Weights of a small GPT-style language model, trained from scratch on English Wikipedia: MLP 320 tanh GELU.
Each number is 50 + 12 x the weight over its row's rms, rounded and kept within 0 to 99. Layers, rows and columns count from 0. The size before them is the row's rms in percent of the matrix's.

# layer 5 attention value, 96x96, rms 0.249, rows 2-31, columns 0-95
086:63 56 34 69 52 41 49 52 57 42 44 68 48 30 50 45 65 46 40 75 62 62 31 61 49 33 44 51 51 54 40 53 44 66 43 30 59 37 49 38 33 36 72 43 69 49 31 48 58 50 57 34 40 66 59 64 57 51 49 45 32 62 42 42 82 44 61 56 71 32 55 39 61 39 49 54 46 47 74 69 51 57 48 46 57 60 49 31 41 60 26 60 60 38 64 47
078:49 40 48 63 53 27 37 59 60 53 62 46 44 46 50 58 47 43 55 60 45 48 48 18 53 60 52 48 56 54 58 59 35 55 68 40 52 50 58 60 44 64 39 45 55 56 32 45 50 55 65 61 38 30 61 49 23 48 35 43 38 59 38 73 46 54 53 59 69 43 48 24 66 41 63 62 55 56 49 76 40 27 31 51 49 84 29 66 64 59 49 56 37 39 40 63
096:49 61 64 71 51 47 70 45 68 55 42 45 63 37 54 55 46 44 53 54 50 47 42 52 52 48 34 28 59 39 55 47 50 48 35 44 34 76 35 50 54 54 67 09 57 51 46 65 51 59 54 49 54 50 64 50 35 21 51 43 60 68 41 50 41 61 43 35 51 65 61 51 29 46 68 65 45 39 55 37 44 64 37 34 64 40 43 69 57 41 52 68 22 49 53 62
074:27 52 36 57 42 37 68 44 55 48 43 61 49 59 27 65 30 42 45 49 60 52 73 64 44 68 52 43 45 33 52 52 55 41 61 72 39 28 69 42 51 70 41 74 42 57 45 70 57 48 47 46 48 56 32 51 46 62 39 49 39 48 62 37 54 77 43 49 44 38 48 47 32 48 36 55 40 54 45 69 65 72 59 35 44 58 58 50 54 37 62 35 36 32 74 46
085:44 72 56 50 63 31 45 30 36 70 62 60 50 49 55 60 61 76 45 37 30 48 61 53 46 62 47 56 54 52 41 60 29 80 51 55 50 47 70 68 50 46 45 32 50 62 49 42 74 66 50 48 45 38 15 28 50 42 45 62 46 28 63 63 45 51 44 68 49 51 46 49 45 58 48 59 52 55 47 46 51 58 23 41 36 47 45 70 47 37 41 66 32 55 49 56
087:27 42 38 47 24 57 46 65 52 54 43 71 47 58 29 58 61 55 60 56 58 17 52 38 63 29 35 47 40 54 62 44 66 73 50 48 55 34 33 39 57 59 58 48 62 67 52 56 42 58 41 49 47 37 55 60 42 48 41 64 58 32 53 52 50 64 51 40 58 42 56 29 55 67 71 60 51 57 55 43 46 57 53 48 41 23 62 41 55 65 23 56 65 34 64 65
085:40 69 52 56 67 40 45 53 69 33 54 65 37 47 71 48 37 29 63 40 52 64 57 41 45 42 36 55 63 55 55 19 37 67 53 78 50 44 68 53 45 60 44 48 39 59 41 60 53 60 53 52 38 40 40 52 25 61 43 53 52 53 56 25 46 47 50 54 51 23 54 45 47 46 64 68 58 48 49 56 61 55 38 17 46 40 71 77 38 49 52 52 37 54 41 57
097:55 13 48 49 37 48 46 46 32 53 48 48 51 37 49 54 83 38 70 56 30 65 47 42 38 53 47 61 32 46 52 60 54 48 39 45 50 66 40 52 58 43 76 48 56 36 45 12 64 62 55 75 54 43 42 88 34 60 49 43 53 64 68 55 60 60 53 38 57 67 49 52 47 60 52 52 45 46 69 40 56 55 69 45 57 48 47 49 52 51 43 47 37 53 42 45
095:55 41 75 48 52 55 66 57 23 62 69 52 70 24 43 45 69 64 55 50 48 62 42 42 46 32 36 48 38 58 64 68 50 41 55 33 49 53 54 51 41 45 32 63 64 59 65 48 53 71 64 47 39 48 49 47 57 65 40 51 51 09 58 31 41 61 37 56 60 50 37 54 47 49 52 43 67 74 38 46 57 35 34 40 55 51 48 50 30 50 33 43 61 42 57 44
074:41 63 61 47 44 32 39 55 55 62 18 63 49 50 69 60 50 57 44 50 49 74 41 34 64 52 44 37 38 37 56 61 38 60 47 33 61 65 69 35 27 29 50 59 60 44 58 41 53 55 47 75 63 58 54 71 74 44 54 44 65 40 66 50 68 36 43 58 50 34 59 45 60 35 42 49 35 54 55 51 54 30 45 43 44 53 28 39 63 43 63 59 53 42 28 62
089:60 53 60 55 59 69 50 32 45 52 58 24 41 49 31 72 54 65 51 55 59 46 57 67 53 36 42 40 47 38 39 56 53 65 42 66 30 38 61 47 14 50 56 47 49 41 50 52 57 40 33 52 22 48 37 58 66 56 63 37 40 53 55 45 48 38 47 62 35 63 32 63 49 53 37 53 41 47 36 52 34 84 51 81 55 65 47 62 46 50 53 46 66 44 56 43
087:42 77 43 55 70 58 57 51 35 52 54 55 75 52 59 51 38 62 35 52 54 63 37 10 35 66 18 39 52 48 45 56 55 30 46 38 48 67 56 54 46 53 34 51 40 51 38 58 61 48 53 49 53 41 43 42 78 63 49 77 47 53 46 39 37 63 65 54 46 46 37 48 54 40 52 52 42 45 62 60 57 37 54 50 61 41 37 55 45 33 46 59 77 55 73 43
078:55 59 70 34 64 51 53 42 55 60 67 41 41 49 56 42 39 46 39 59 33 59 52 58 43 42 53 56 35 27 53 65 25 32 50 64 68 66 42 45 52 42 62 46 35 62 27 53 56 42 55 43 46 52 47 84 47 67 46 54 52 30 60 57 45 52 58 31 29 56 72 49 41 37 41 39 49 30 61 29 72 55 41 55 45 52 32 63 42 67 54 33 60 46 51 66
084:50 29 51 52 51 61 53 57 60 47 59 60 42 67 51 49 55 53 35 41 56 40 63 59 64 59 59 60 64 55 56 44 43 34 34 24 44 46 35 60 71 36 48 65 67 41 32 32 35 24 58 45 36 57 35 78 39 62 58 69 52 58 38 51 69 62 42 51 39 64 50 48 72 34 51 55 43 43 56 29 48 55 63 62 22 54 47 37 59 55 39 40 36 60 44 59
076:46 32 53 67 40 55 53 28 50 57 52 59 58 48 64 73 50 45 47 42 45 59 35 76 52 60 40 47 60 48 52 42 76 54 57 40 36 23 54 62 52 46 45 28 50 36 59 61 58 48 38 46 67 43 46 42 55 48 57 68 46 79 46 36 47 46 19 46 32 49 66 50 54 45 51 60 37 47 54 67 57 28 60 55 57 42 68 67 58 70 28 53 38 61 33 41
083:42 37 74 55 59 51 59 57 42 41 38 59 69 55 36 53 62 63 51 26 65 68 40 46 35 66 71 38 36 54 49 46 23 53 52 64 40 66 74 44 43 56 34 46 36 48 64 45 47 50 49 56 44 51 50 34 35 45 55 49 55 67 74 51 47 69 24 43 51 61 52 56 51 45 35 56 39 42 38 49 37 29 54 53 54 39 43 36 76 58 47 54 42 50 66 77
076:34 29 35 53 42 42 58 59 17 66 42 62 48 60 50 34 26 46 69 60 70 55 54 36 39 49 63 45 53 63 53 40 47 50 70 47 50 66 55 53 42 40 32 38 53 39 62 40 53 36 53 34 58 50 67 41 62 67 64 54 48 52 14 32 45 28 71 59 55 55 45 50 19 41 45 45 47 50 67 52 47 55 57 67 54 46 56 49 56 44 50 60 48 54 59 33
083:50 34 36 55 58 43 47 57 59 58 51 41 28 69 37 62 49 70 38 83 52 57 60 67 52 33 62 38 55 35 50 37 39 55 37 42 51 54 55 57 41 64 32 33 51 58 42 20 66 53 68 46 48 59 29 34 48 58 34 45 62 47 52 38 56 60 42 49 44 57 61 63 68 48 45 46 51 57 45 72 25 61 33 41 42 54 42 39 68 26 60 50 56 62 39 52
084:26 49 68 60 42 63 49 60 68 54 54 72 49 37 44 70 41 16 58 47 65 40 42 49 50 31 43 45 53 67 40 48 27 26 57 45 50 40 59 48 58 37 39 47 31 40 28 56 60 62 55 45 71 63 58 40 65 51 58 49 38 61 45 69 48 49 47 43 61 50 56 46 53 56 50 45 59 41 45 69 47 71 40 57 41 46 35 45 70 50 68 59 52 59 33 80
080:36 56 43 38 68 41 48 30 45 65 26 51 44 82 54 71 37 49 60 26 64 56 27 57 53 45 46 67 51 29 43 52 61 51 71 61 38 57 81 33 76 58 54 50 34 39 32 61 47 39 36 59 59 67 66 47 57 29 42 53 50 54 61 45 34 35 48 58 49 51 55 47 37 59 58 46 68 33 52 39 43 41 42 54 53 58 53 59 44 57 52 54 53 55 53 41
072:54 72 59 39 53 28 30 47 59 53 39 62 56 41 72 47 35 49 45 58 54 38 63 38 48 57 51 48 46 47 73 39 56 59 44 53 47 65 59 40 41 31 55 46 63 59 50 85 81 36 47 47 41 38 59 39 41 45 60 37 44 40 37 30 59 59 34 41 57 59 65 40 40 48 75 67 40 42 51 50 62 56 50 41 54 68 52 42 58 45 44 34 79 42 29 50
089:39 69 52 30 52 46 50 61 33 58 18 25 44 64 36 64 36 40 41 50 47 47 54 49 51 55 67 62 69 70 64 39 53 49 55 61 64 30 38 54 44 45 62 74 42 48 32 75 52 59 48 36 44 36 44 53 76 49 71 53 63 55 48 55 39 48 55 62 34 41 35 45 52 68 67 55 38 35 58 55 44 34 37 63 49 51 58 40 59 45 55 38 74 54 44 43
082:52 61 53 44 37 67 60 49 58 28 47 53 31 53 44 51 37 37 45 36 55 48 70 39 42 45 33 63 66 39 59 47 45 66 48 53 39 48 58 64 42 75 46 58 50 52 42 41 52 27 29 47 43 35 66 63 58 42 44 79 79 35 62 32 52 47 51 69 50 37 44 64 47 35 38 27 59 56 46 64 36 38 52 57 53 62 50 74 65 51 62 49 67 38 37 52
069:56 33 49 62 16 64 48 26 50 45 58 48 43 52 48 73 41 46 53 53 39 56 52 50 58 46 52 48 40 52 52 37 46 58 40 50 45 56 74 43 34 59 56 38 49 45 51 65 39 60 53 55 43 41 52 35 30 52 47 68 55 67 64 71 36 62 60 58 43 43 44 61 51 58 38 64 61 53 43 44 52 35 43 42 77 54 47 20 70 59 34 47 07 55 48 64
087:29 47 53 22 45 48 71 48 34 38 58 63 48 58 56 46 47 46 47 34 62 23 55 64 62 43 76 30 30 41 48 28 63 59 48 46 48 50 45 54 68 37 52 37 52 60 49 79 62 45 53 55 34 68 45 62 51 37 44 34 58 67 69 66 68 28 44 61 50 48 53 43 41 49 55 47 51 41 34 57 43 41 47 46 54 40 39 75 30 34 48 61 47 51 50 60
088:77 34 55 39 55 58 39 58 68 66 74 51 50 61 32 45 55 58 45 61 53 48 53 48 46 59 34 65 61 62 59 60 32 67 36 43 15 60 38 71 51 42 59 43 50 55 61 59 55 27 42 51 55 65 42 42 39 62 29 44 72 51 34 67 42 71 34 52 39 33 47 72 41 39 43 45 48 36 36 34 51 55 55 64 53 61 61 53 60 47 47 50 39 53 34 48
077:54 47 52 47 57 63 48 37 44 40 66 67 67 47 42 56 64 69 62 62 60 53 53 66 63 63 38 66 51 45 44 44 51 13 55 43 22 38 43 50 32 53 26 36 46 58 65 51 60 62 47 58 39 41 53 66 43 58 58 43 83 62 46 55 59 60 66 31 29 60 47 53 35 59 45 53 50 45 49 39 55 40 57 27 41 44 42 31 53 52 45 23 42 67 48 53
087:49 41 71 41 59 29 49 44 67 55 56 47 40 37 56 60 43 43 79 54 48 73 45 48 53 38 51 40 63 50 47 40 48 46 63 61 53 47 56 53 65 49 42 55 56 50 38 37 41 41 54 59 68 64 40 45 51 64 57 43 51 60 47 46 27 15 39 55 35 58 42 35 21 80 77 59 40 48 38 58 71 48 50 41 43 39 72 57 49 25 60 55 55 45 47 59
092:47 39 46 63 37 50 62 33 50 41 58 43 62 35 34 40 66 47 53 49 45 77 37 40 52 30 27 39 30 61 41 64 56 66 72 39 41 44 30 71 59 49 43 47 48 56 37 40 41 24 67 48 44 57 32 56 56 53 51 66 39 45 60 49 50 61 50 50 62 32 48 46 59 40 65 39 58 63 45 70 67 37 35 54 57 51 34 61 85 41 48 38 49 43 49 54
084:62 56 43 49 39 40 38 62 58 50 75 60 62 38 58 56 45 62 65 57 53 62 42 38 51 43 56 30 49 55 31 59 71 54 49 28 63 34 53 38 59 50 57 41 42 61 70 28 41 53 34 64 26 58 30 50 73 64 51 45 61 52 42 51 63 61 43 18 40 34 38 58 51 70 45 37 55 47 36 48 57 60 57 60 63 40 49 56 55 65 45 27 32 45 60 67
# layer 5 attention output (transposed), 96x96, rms 0.16, rows 2-31, columns 0-95
084:52 41 64 54 51 45 48 50 30 69 61 46 54 50 60 56 64 44 72 18 53 49 76 46 60 46 59 54 55 57 81 39 50 54 44 61 49 41 44 53 50 65 26 47 51 64 43 57 69 51 52 55 30 34 35 48 53 37 56 45 72 53 58 36 35 46 58 44 45 48 41 44 53 27 52 44 64 46 33 29 42 32 51 63 52 40 50 77 64 43 49 36 30 75 59 44
077:62 56 60 55 55 58 49 34 43 51 47 44 62 51 47 38 48 62 41 43 58 51 36 62 48 39 54 69 38 47 42 47 68 29 29 51 67 49 51 37 58 43 49 62 43 61 54 37 44 36 43 68 71 64 53 47 68 37 63 52 71 65 40 58 61 42 44 52 23 42 45 77 33 35 65 43 67 50 72 24 57 49 34 44 69 37 73 40 26 48 45 40 61 46 43 49
088:27 48 34 46 75 59 63 43 43 76 56 44 42 72 41 76 38 54 46 57 57 63 52 61 45 42 59 50 42 55 43 25 66 38 52 60 70 47 64 66 41 54 41 54 42 49 63 53 54 58 37 61 49 50 51 33 42 61 44 75 47 45 36 55 53 35 42 78 65 46 45 26 46 24 54 38 56 42 38 43 60 43 50 42 39 44 43 75 54 49 28 67 52 46 43 45
084:51 46 60 42 52 53 59 47 43 71 56 72 42 35 58 40 67 50 57 45 46 33 46 51 45 49 54 62 49 41 52 36 38 70 52 34 22 66 61 62 53 46 65 26 49 70 56 35 60 43 55 56 52 53 54 72 51 27 30 55 45 35 46 54 62 24 45 30 54 61 47 70 49 67 68 66 62 56 67 42 51 27 47 38 31 52 42 49 46 36 69 57 31 54 49 47
084:59 49 46 37 23 61 57 40 66 35 40 34 51 46 55 33 47 54 63 51 49 61 31 36 54 33 53 47 24 55 48 58 59 51 63 33 55 61 62 34 61 29 55 54 12 42 59 63 24 50 64 43 55 62 54 63 41 62 56 34 45 54 59 43 69 40 68 60 53 48 38 79 67 54 56 50 56 48 47 56 43 49 79 33 48 60 55 49 57 56 44 41 57 51 36 55
083:52 59 58 71 71 46 36 55 64 40 77 50 43 46 47 55 70 62 46 64 60 50 48 68 53 52 37 30 26 52 44 42 36 38 48 56 35 52 50 65 68 43 47 33 61 41 54 30 46 54 62 49 53 52 44 55 49 14 66 56 55 68 66 38 33 36 48 53 31 39 51 59 47 34 58 36 61 70 57 42 49 43 75 39 63 57 28 39 49 43 53 52 42 65 55 37
087:53 47 48 39 44 36 73 44 65 70 44 55 63 39 44 33 69 54 54 52 40 68 54 49 46 31 55 54 31 45 51 49 53 37 54 46 40 53 47 55 59 34 51 34 35 45 55 53 53 39 44 54 61 64 80 46 79 32 51 32 42 51 44 73 65 35 68 40 38 65 40 61 49 21 53 65 49 53 40 53 38 58 56 68 75 58 49 46 39 27 68 44 36 52 45 50
089:71 54 28 40 69 38 33 53 43 57 61 78 45 62 43 52 20 35 41 55 77 36 65 68 41 36 39 55 41 76 49 43 55 52 56 53 65 53 36 47 44 54 28 56 36 45 42 58 51 31 46 72 32 47 51 41 56 60 48 65 62 59 73 33 39 47 59 46 48 36 57 51 63 62 37 62 33 48 39 55 50 39 51 49 40 36 57 59 56 69 49 60 44 42 50 57
084:47 51 28 58 55 39 42 32 51 32 37 41 48 69 44 46 50 49 47 57 54 54 64 74 59 51 59 56 32 48 34 52 54 67 50 62 13 63 27 28 45 48 64 62 48 58 38 54 56 48 68 47 69 31 51 69 64 44 55 53 46 45 55 50 51 59 70 35 35 36 53 48 38 48 63 50 36 62 62 46 39 55 74 48 27 43 57 66 53 66 63 62 43 44 28 46
080:58 38 41 47 59 38 64 37 43 40 66 33 40 56 44 48 43 49 38 52 41 56 64 52 42 70 77 53 58 73 69 42 64 46 75 39 31 45 50 57 57 86 33 48 61 55 48 35 32 42 47 33 29 48 50 60 24 59 45 54 54 73 41 44 40 52 45 49 46 54 35 58 37 56 64 45 52 41 58 51 57 56 37 54 35 47 76 47 48 51 35 46 43 75 54 58
084:44 26 43 44 41 57 33 69 38 51 49 53 51 41 67 49 37 52 55 38 32 50 48 34 40 42 55 37 30 65 49 31 50 55 30 41 56 41 58 32 66 56 56 61 49 47 41 74 58 63 80 36 63 57 46 61 46 43 73 62 61 44 48 44 57 70 72 35 70 63 42 50 42 76 64 56 50 49 34 53 48 42 53 25 45 41 40 49 50 72 38 60 43 56 52 62
083:38 44 41 70 50 52 33 51 47 78 54 52 29 51 41 29 65 40 59 52 40 63 22 81 61 35 73 44 56 50 51 48 60 45 58 48 46 54 61 21 51 42 60 40 59 41 48 47 54 87 40 49 59 50 57 65 37 57 55 28 49 32 47 55 63 41 30 37 37 47 53 44 58 48 38 49 57 33 43 62 49 64 47 55 39 61 43 53 72 52 47 62 57 53 61 43
084:55 58 40 48 49 49 55 49 28 32 31 54 61 36 43 42 42 49 68 33 58 35 70 60 41 68 44 55 70 37 34 30 67 53 44 39 35 43 40 41 57 64 50 53 60 40 61 54 55 75 58 51 61 67 44 43 60 54 52 45 55 52 65 57 62 40 42 52 89 47 37 46 55 62 55 40 49 49 44 66 43 29 62 45 50 37 69 59 70 24 38 56 28 40 48 47
084:69 77 42 49 59 46 51 46 43 40 42 45 53 61 55 47 46 42 56 52 67 55 62 37 44 62 39 35 62 26 40 28 55 67 29 44 73 53 40 54 32 57 52 29 45 45 59 46 51 54 61 40 57 73 43 41 51 57 43 63 65 63 45 30 38 54 53 43 29 31 38 46 38 60 46 63 41 54 37 69 64 41 58 75 76 44 51 36 75 42 46 40 59 52 59 41
074:46 47 60 53 50 57 43 50 51 44 70 46 44 47 35 41 47 62 64 49 39 37 41 49 52 23 71 43 54 25 52 48 51 52 36 63 74 45 36 45 46 47 56 47 42 48 53 50 66 43 55 56 45 30 41 70 44 54 31 35 56 66 44 50 48 50 82 64 53 43 47 42 59 53 59 45 68 26 49 39 57 81 48 65 43 48 41 21 46 40 70 73 76 46 52 49
075:58 29 33 38 58 56 58 47 72 44 70 30 38 44 50 55 45 50 66 54 24 45 43 47 69 57 42 54 63 52 12 45 55 51 52 43 41 52 58 54 37 60 44 64 52 63 42 22 31 51 59 54 59 58 42 44 61 52 37 60 47 42 39 54 55 55 73 61 50 41 70 71 53 50 56 45 51 46 64 55 62 50 46 61 49 68 52 40 60 54 17 41 58 31 25 57
076:38 75 56 49 58 35 45 68 49 77 54 40 45 56 39 26 71 27 38 52 26 36 53 57 62 48 41 60 73 60 57 52 68 45 46 60 55 38 66 35 58 54 62 26 44 45 54 69 46 72 45 56 41 18 30 58 58 56 49 43 53 58 50 49 69 60 44 30 46 42 57 41 51 37 45 46 65 58 38 54 47 50 51 43 33 56 53 44 54 46 59 56 58 24 53 57
079:56 50 52 41 60 40 60 43 37 30 43 64 60 29 41 51 53 32 55 40 40 64 47 47 59 39 40 68 42 56 24 63 67 63 44 51 46 33 50 60 74 35 74 57 45 62 55 60 36 53 50 57 48 68 56 45 59 36 48 37 40 50 34 61 34 46 45 35 18 42 45 50 65 78 68 53 54 48 37 43 67 51 58 55 44 52 59 44 53 66 31 54 30 58 65 68
086:41 52 28 44 54 29 72 49 42 61 66 31 45 52 50 45 39 68 49 58 51 58 57 33 50 72 68 49 54 31 60 56 63 46 61 64 38 45 65 44 33 44 46 68 57 40 45 54 47 35 32 56 43 50 56 63 37 45 58 65 65 29 37 50 46 50 56 56 55 49 50 71 65 52 45 50 47 62 57 50 54 62 44 56 32 36 22 68 40 39 20 37 74 45 72 43
085:68 44 45 54 42 63 49 59 51 69 62 29 39 25 50 39 48 58 51 36 42 20 49 38 39 62 41 47 52 73 57 60 30 35 63 53 82 24 37 44 52 63 61 36 66 58 44 65 33 53 48 48 61 41 47 69 55 53 57 32 46 30 46 64 68 33 64 49 54 63 30 55 57 44 54 48 51 59 55 57 53 48 56 42 33 47 49 51 64 41 63 40 43 72 47 55
073:47 39 35 69 57 55 57 47 44 54 44 58 47 49 30 31 39 64 65 41 56 35 58 40 47 34 61 41 58 35 63 19 28 36 62 61 45 38 64 83 46 65 41 33 37 55 57 40 40 71 47 46 49 50 41 54 67 36 49 51 54 67 56 61 47 43 52 54 65 38 47 50 44 38 66 59 70 60 33 62 62 61 52 44 48 59 32 51 34 66 59 38 37 53 75 53
089:53 52 47 65 45 59 42 45 56 45 69 77 61 56 72 26 72 46 46 43 34 57 65 62 39 61 59 44 53 37 59 46 27 44 39 43 43 58 74 44 65 62 60 63 55 39 53 50 50 32 32 20 47 55 36 57 34 50 37 41 39 52 50 53 72 44 42 29 57 59 51 60 78 45 41 51 49 71 40 58 53 57 48 44 48 39 44 27 45 63 48 56 34 51 65 35
087:71 58 43 53 48 28 51 40 52 59 48 48 65 57 51 50 64 54 39 46 45 48 27 66 36 64 62 33 47 68 52 46 61 44 31 40 41 55 48 52 51 33 48 43 68 61 51 57 43 65 53 36 73 69 45 65 70 53 76 31 50 57 48 58 50 49 46 19 38 54 51 46 40 41 64 63 53 36 66 50 57 62 46 50 58 51 56 32 41 16 62 54 32 26 56 43
079:40 59 53 35 58 52 37 65 71 49 60 50 49 36 50 60 63 50 42 61 44 55 31 53 41 36 59 63 41 75 50 77 47 37 43 34 48 50 28 72 54 32 49 58 29 38 35 36 65 31 50 77 50 51 51 37 52 56 49 31 57 47 26 64 49 47 44 57 51 57 45 61 63 38 47 42 49 37 55 57 73 63 65 61 51 53 41 70 28 41 61 39 65 45 38 59
080:37 60 53 55 53 58 61 49 53 43 43 36 41 47 57 45 38 77 44 35 37 81 56 43 36 38 35 55 40 65 63 52 34 47 61 44 47 48 56 61 46 69 65 63 48 32 47 55 32 52 43 67 60 44 70 31 40 40 57 67 49 20 53 30 39 68 67 51 68 37 66 46 64 50 56 64 46 38 62 30 60 43 46 42 53 73 39 40 55 58 63 37 47 41 53 34
087:64 68 53 48 44 39 47 41 44 23 24 40 61 47 44 70 55 35 70 47 50 55 45 52 63 62 48 45 42 51 48 45 69 56 48 60 86 48 53 60 57 64 37 53 57 35 55 26 31 48 49 55 71 49 45 39 72 62 44 54 63 33 33 46 48 41 72 33 57 54 53 34 44 75 42 52 45 59 41 50 48 61 44 48 54 51 24 45 35 64 36 68 53 36 51 55
085:56 51 37 65 44 57 51 66 32 49 40 43 22 49 50 32 28 14 57 46 42 48 64 45 31 59 70 25 41 50 54 53 62 46 60 71 51 49 40 40 60 54 53 48 46 29 41 48 67 39 37 69 61 59 40 56 39 53 41 64 60 45 75 50 33 50 51 45 79 33 58 60 53 49 52 51 45 43 41 53 69 57 57 69 43 67 46 65 63 48 42 60 46 36 50 51
082:38 65 42 63 59 50 62 52 55 58 60 60 46 50 68 30 46 55 38 55 42 45 45 34 68 46 55 61 39 38 46 37 48 29 60 66 33 36 56 54 62 51 58 08 47 57 70 62 48 27 54 59 53 48 60 39 53 67 44 48 43 38 32 74 60 38 48 49 56 58 41 62 67 64 33 54 30 56 54 35 20 53 59 63 68 41 47 43 47 66 57 47 52 34 46 60
088:78 56 48 48 58 58 45 29 63 47 50 43 70 65 60 46 37 65 47 46 22 57 57 61 49 37 64 49 39 42 53 44 71 47 41 59 51 67 46 36 16 46 60 76 65 62 58 39 65 52 61 56 58 35 55 58 41 45 49 38 70 54 46 52 43 52 41 41 40 52 35 37 39 68 36 58 55 43 53 25 36 48 66 43 71 52 42 56 42 37 29 56 50 43 40 67
086:53 54 28 48 38 50 66 40 58 40 53 49 55 50 48 69 78 38 42 44 42 50 45 49 72 54 45 53 56 45 52 58 34 42 56 49 47 36 38 46 54 20 31 64 77 33 40 36 62 45 61 58 35 59 65 29 46 63 47 50 69 56 44 61 34 58 36 53 37 32 38 55 57 57 60 74 58 54 76 36 52 44 56 46 55 65 64 63 26 52 62 59 34 39 43 44
# layer 5 attention query, 96x96, rms 0.188, rows 32-38, columns 0-95
098:44 47 59 29 69 36 61 67 45 50 47 58 66 39 25 52 48 32 50 48 37 33 51 49 74 58 39 65 60 51 60 34 41 70 29 55 39 48 55 56 59 58 53 43 54 56 55 51 50 45 37 59 52 67 52 21 42 51 47 47 28 37 54 58 46 62 47 65 29 61 71 46 54 52 48 48 62 66 50 53 35 51 53 65 40 61 67 28 45 43 61 47 52 18 24 38
092:33 43 51 33 55 60 42 54 51 28 29 60 48 56 34 55 37 37 56 39 59 61 77 52 38 54 50 57 43 39 37 36 65 43 47 52 30 39 59 29 63 45 62 55 66 65 42 60 41 49 45 50 53 57 52 39 54 58 63 57 61 48 43 19 56 66 53 49 47 46 75 36 55 47 42 62 47 60 58 48 61 57 40 83 50 55 41 63 11 64 37 61 53 50 39 59
103:38 21 45 39 47 66 69 36 53 33 27 57 41 32 38 53 63 65 47 47 36 72 58 50 60 48 58 39 45 53 55 48 55 48 48 39 71 44 23 66 47 69 53 37 61 32 70 42 45 73 60 44 53 50 59 49 25 40 58 62 58 64 40 57 35 50 30 44 56 48 51 34 48 44 57 50 60 26 42 45 48 63 42 75 60 61 48 54 49 43 68 57 51 63 66 46
092:32 49 56 58 61 76 58 49 52 47 52 67 55 50 39 47 50 35 61 68 59 63 49 40 54 49 44 51 43 72 46 39 45 59 39 43 61 66 61 61 56 32 61 60 44 46 37 70 44 40 65 43 37 52 53 48 63 47 38 35 57 35 36 35 42 53 75 39 43 55 71 51 46 44 61 42 50 24 57 92 52 51 64 51 54 58 14 54 45 51 43 52 50 32 49 33
095:42 57 46 60 68 31 41 47 36 56 61 55 56 22 48 28 52 67 45 55 64 28 40 50 41 46 26 44 56 57 44 53 59 62 45 55 47 44 30 53 57 41 47 60 47 30 44 64 55 51 38 42 44 69 54 84 47 53 74 51 33 42 59 57 43 50 44 20 47 42 70 55 49 46 78 40 65 40 64 42 43 51 50 62 36 50 35 50 61 28 65 49 51 51 63 37
123:61 53 48 61 49 48 33 51 47 55 74 51 37 40 36 53 48 52 53 55 54 47 45 55 50 44 61 45 31 42 68 37 62 31 60 59 66 56 43 52 58 67 31 31 48 55 52 29 46 53 50 19 42 64 66 54 46 57 59 81 71 48 55 37 27 34 42 63 56 46 29 34 58 50 63 39 46 43 56 41 45 50 49 34 58 67 36 32 63 37 71 60 53 76 46 57
095:38 68 67 50 43 47 47 44 57 74 49 51 34 59 53 45 50 62 36 41 39 52 66 52 59 47 64 33 60 27 64 47 35 53 79 43 60 52 51 44 51 57 30 41 37 36 58 48 43 42 61 69 52 40 60 50 30 40 33 59 60 62 46 48 46 49 61 56 46 14 51 54 58 33 27 37 44 75 59 43 59 64 59 26 55 35 64 46 51 36 53 54 73 46 52 63
# layer 5 attention key, 96x96, rms 0.182, rows 32-37, columns 0-95
098:18 57 49 56 56 47 42 48 44 61 43 53 55 55 54 47 74 40 37 67 73 42 49 49 49 44 43 58 38 44 41 63 37 44 58 34 50 60 40 58 41 38 61 31 46 49 43 68 52 42 47 51 36 63 46 35 72 63 58 58 34 51 36 48 39 65 21 43 47 57 52 50 65 39 52 74 44 36 74 50 41 44 74 59 63 43 31 57 52 58 65 68 30 47 24 45
092:66 77 55 48 31 35 55 52 46 42 43 58 60 53 48 62 61 50 39 59 59 43 52 41 55 50 59 50 50 51 51 57 50 40 47 26 45 58 57 44 62 56 67 69 51 26 47 39 58 34 80 42 54 36 88 42 35 60 31 53 31 51 45 49 39 36 39 61 52 60 44 37 64 43 70 38 44 58 66 65 49 26 44 49 36 47 56 60 24 63 53 53 54 32 35 49
102:42 60 53 39 32 53 23 53 47 31 68 59 28 45 54 45 70 41 44 37 28 58 50 23 51 45 54 71 73 56 64 81 44 63 61 54 52 28 37 59 75 65 46 62 43 44 51 58 50 77 68 49 52 41 47 43 46 29 48 43 50 41 52 56 32 64 46 31 48 56 33 48 70 39 53 45 55 36 52 54 45 60 54 58 58 58 49 44 52 55 50 69 52 54 59 45
095:27 59 41 70 43 54 47 50 63 37 41 50 42 58 43 74 53 46 49 76 73 66 54 57 68 32 50 47 36 42 40 37 44 44 57 51 65 22 33 47 67 33 39 48 46 31 54 40 49 61 58 54 42 61 50 32 31 61 42 52 24 44 67 49 59 59 57 63 57 63 56 51 45 47 61 69 37 60 69 55 61 65 41 38 55 36 61 67 51 69 62 51 60 41 56 58
092:50 49 39 35 49 75 58 60 57 43 45 28 60 65 43 25 43 37 46 47 52 46 45 46 60 49 49 59 57 55 30 66 63 68 39 20 42 64 36 39 43 38 67 38 67 69 40 57 67 67 44 34 41 60 55 49 56 55 60 54 58 40 52 42 55 65 35 25 34 56 62 41 47 57 59 74 56 44 45 26 49 68 37 55 61 54 53 36 63 56 36 47 68 55 41 42
095:39 39 43 59 44 64 54 77 59 52 72 57 57 35 34 27 47 52 50 23 41 20 49 39 47 43 53 39 45 55 50 48 35 54 39 58 55 55 54 43 90 68 49 52 71 46 54 47 60 44 29 38 58 28 51 52 59 77 46 49 57 50 60 58 60 44 46 45 34 41 50 40 61 58 61 44 50 58 38 37 62 41 57 54 40 29 58 39 41 46 58 39 37 73 57 60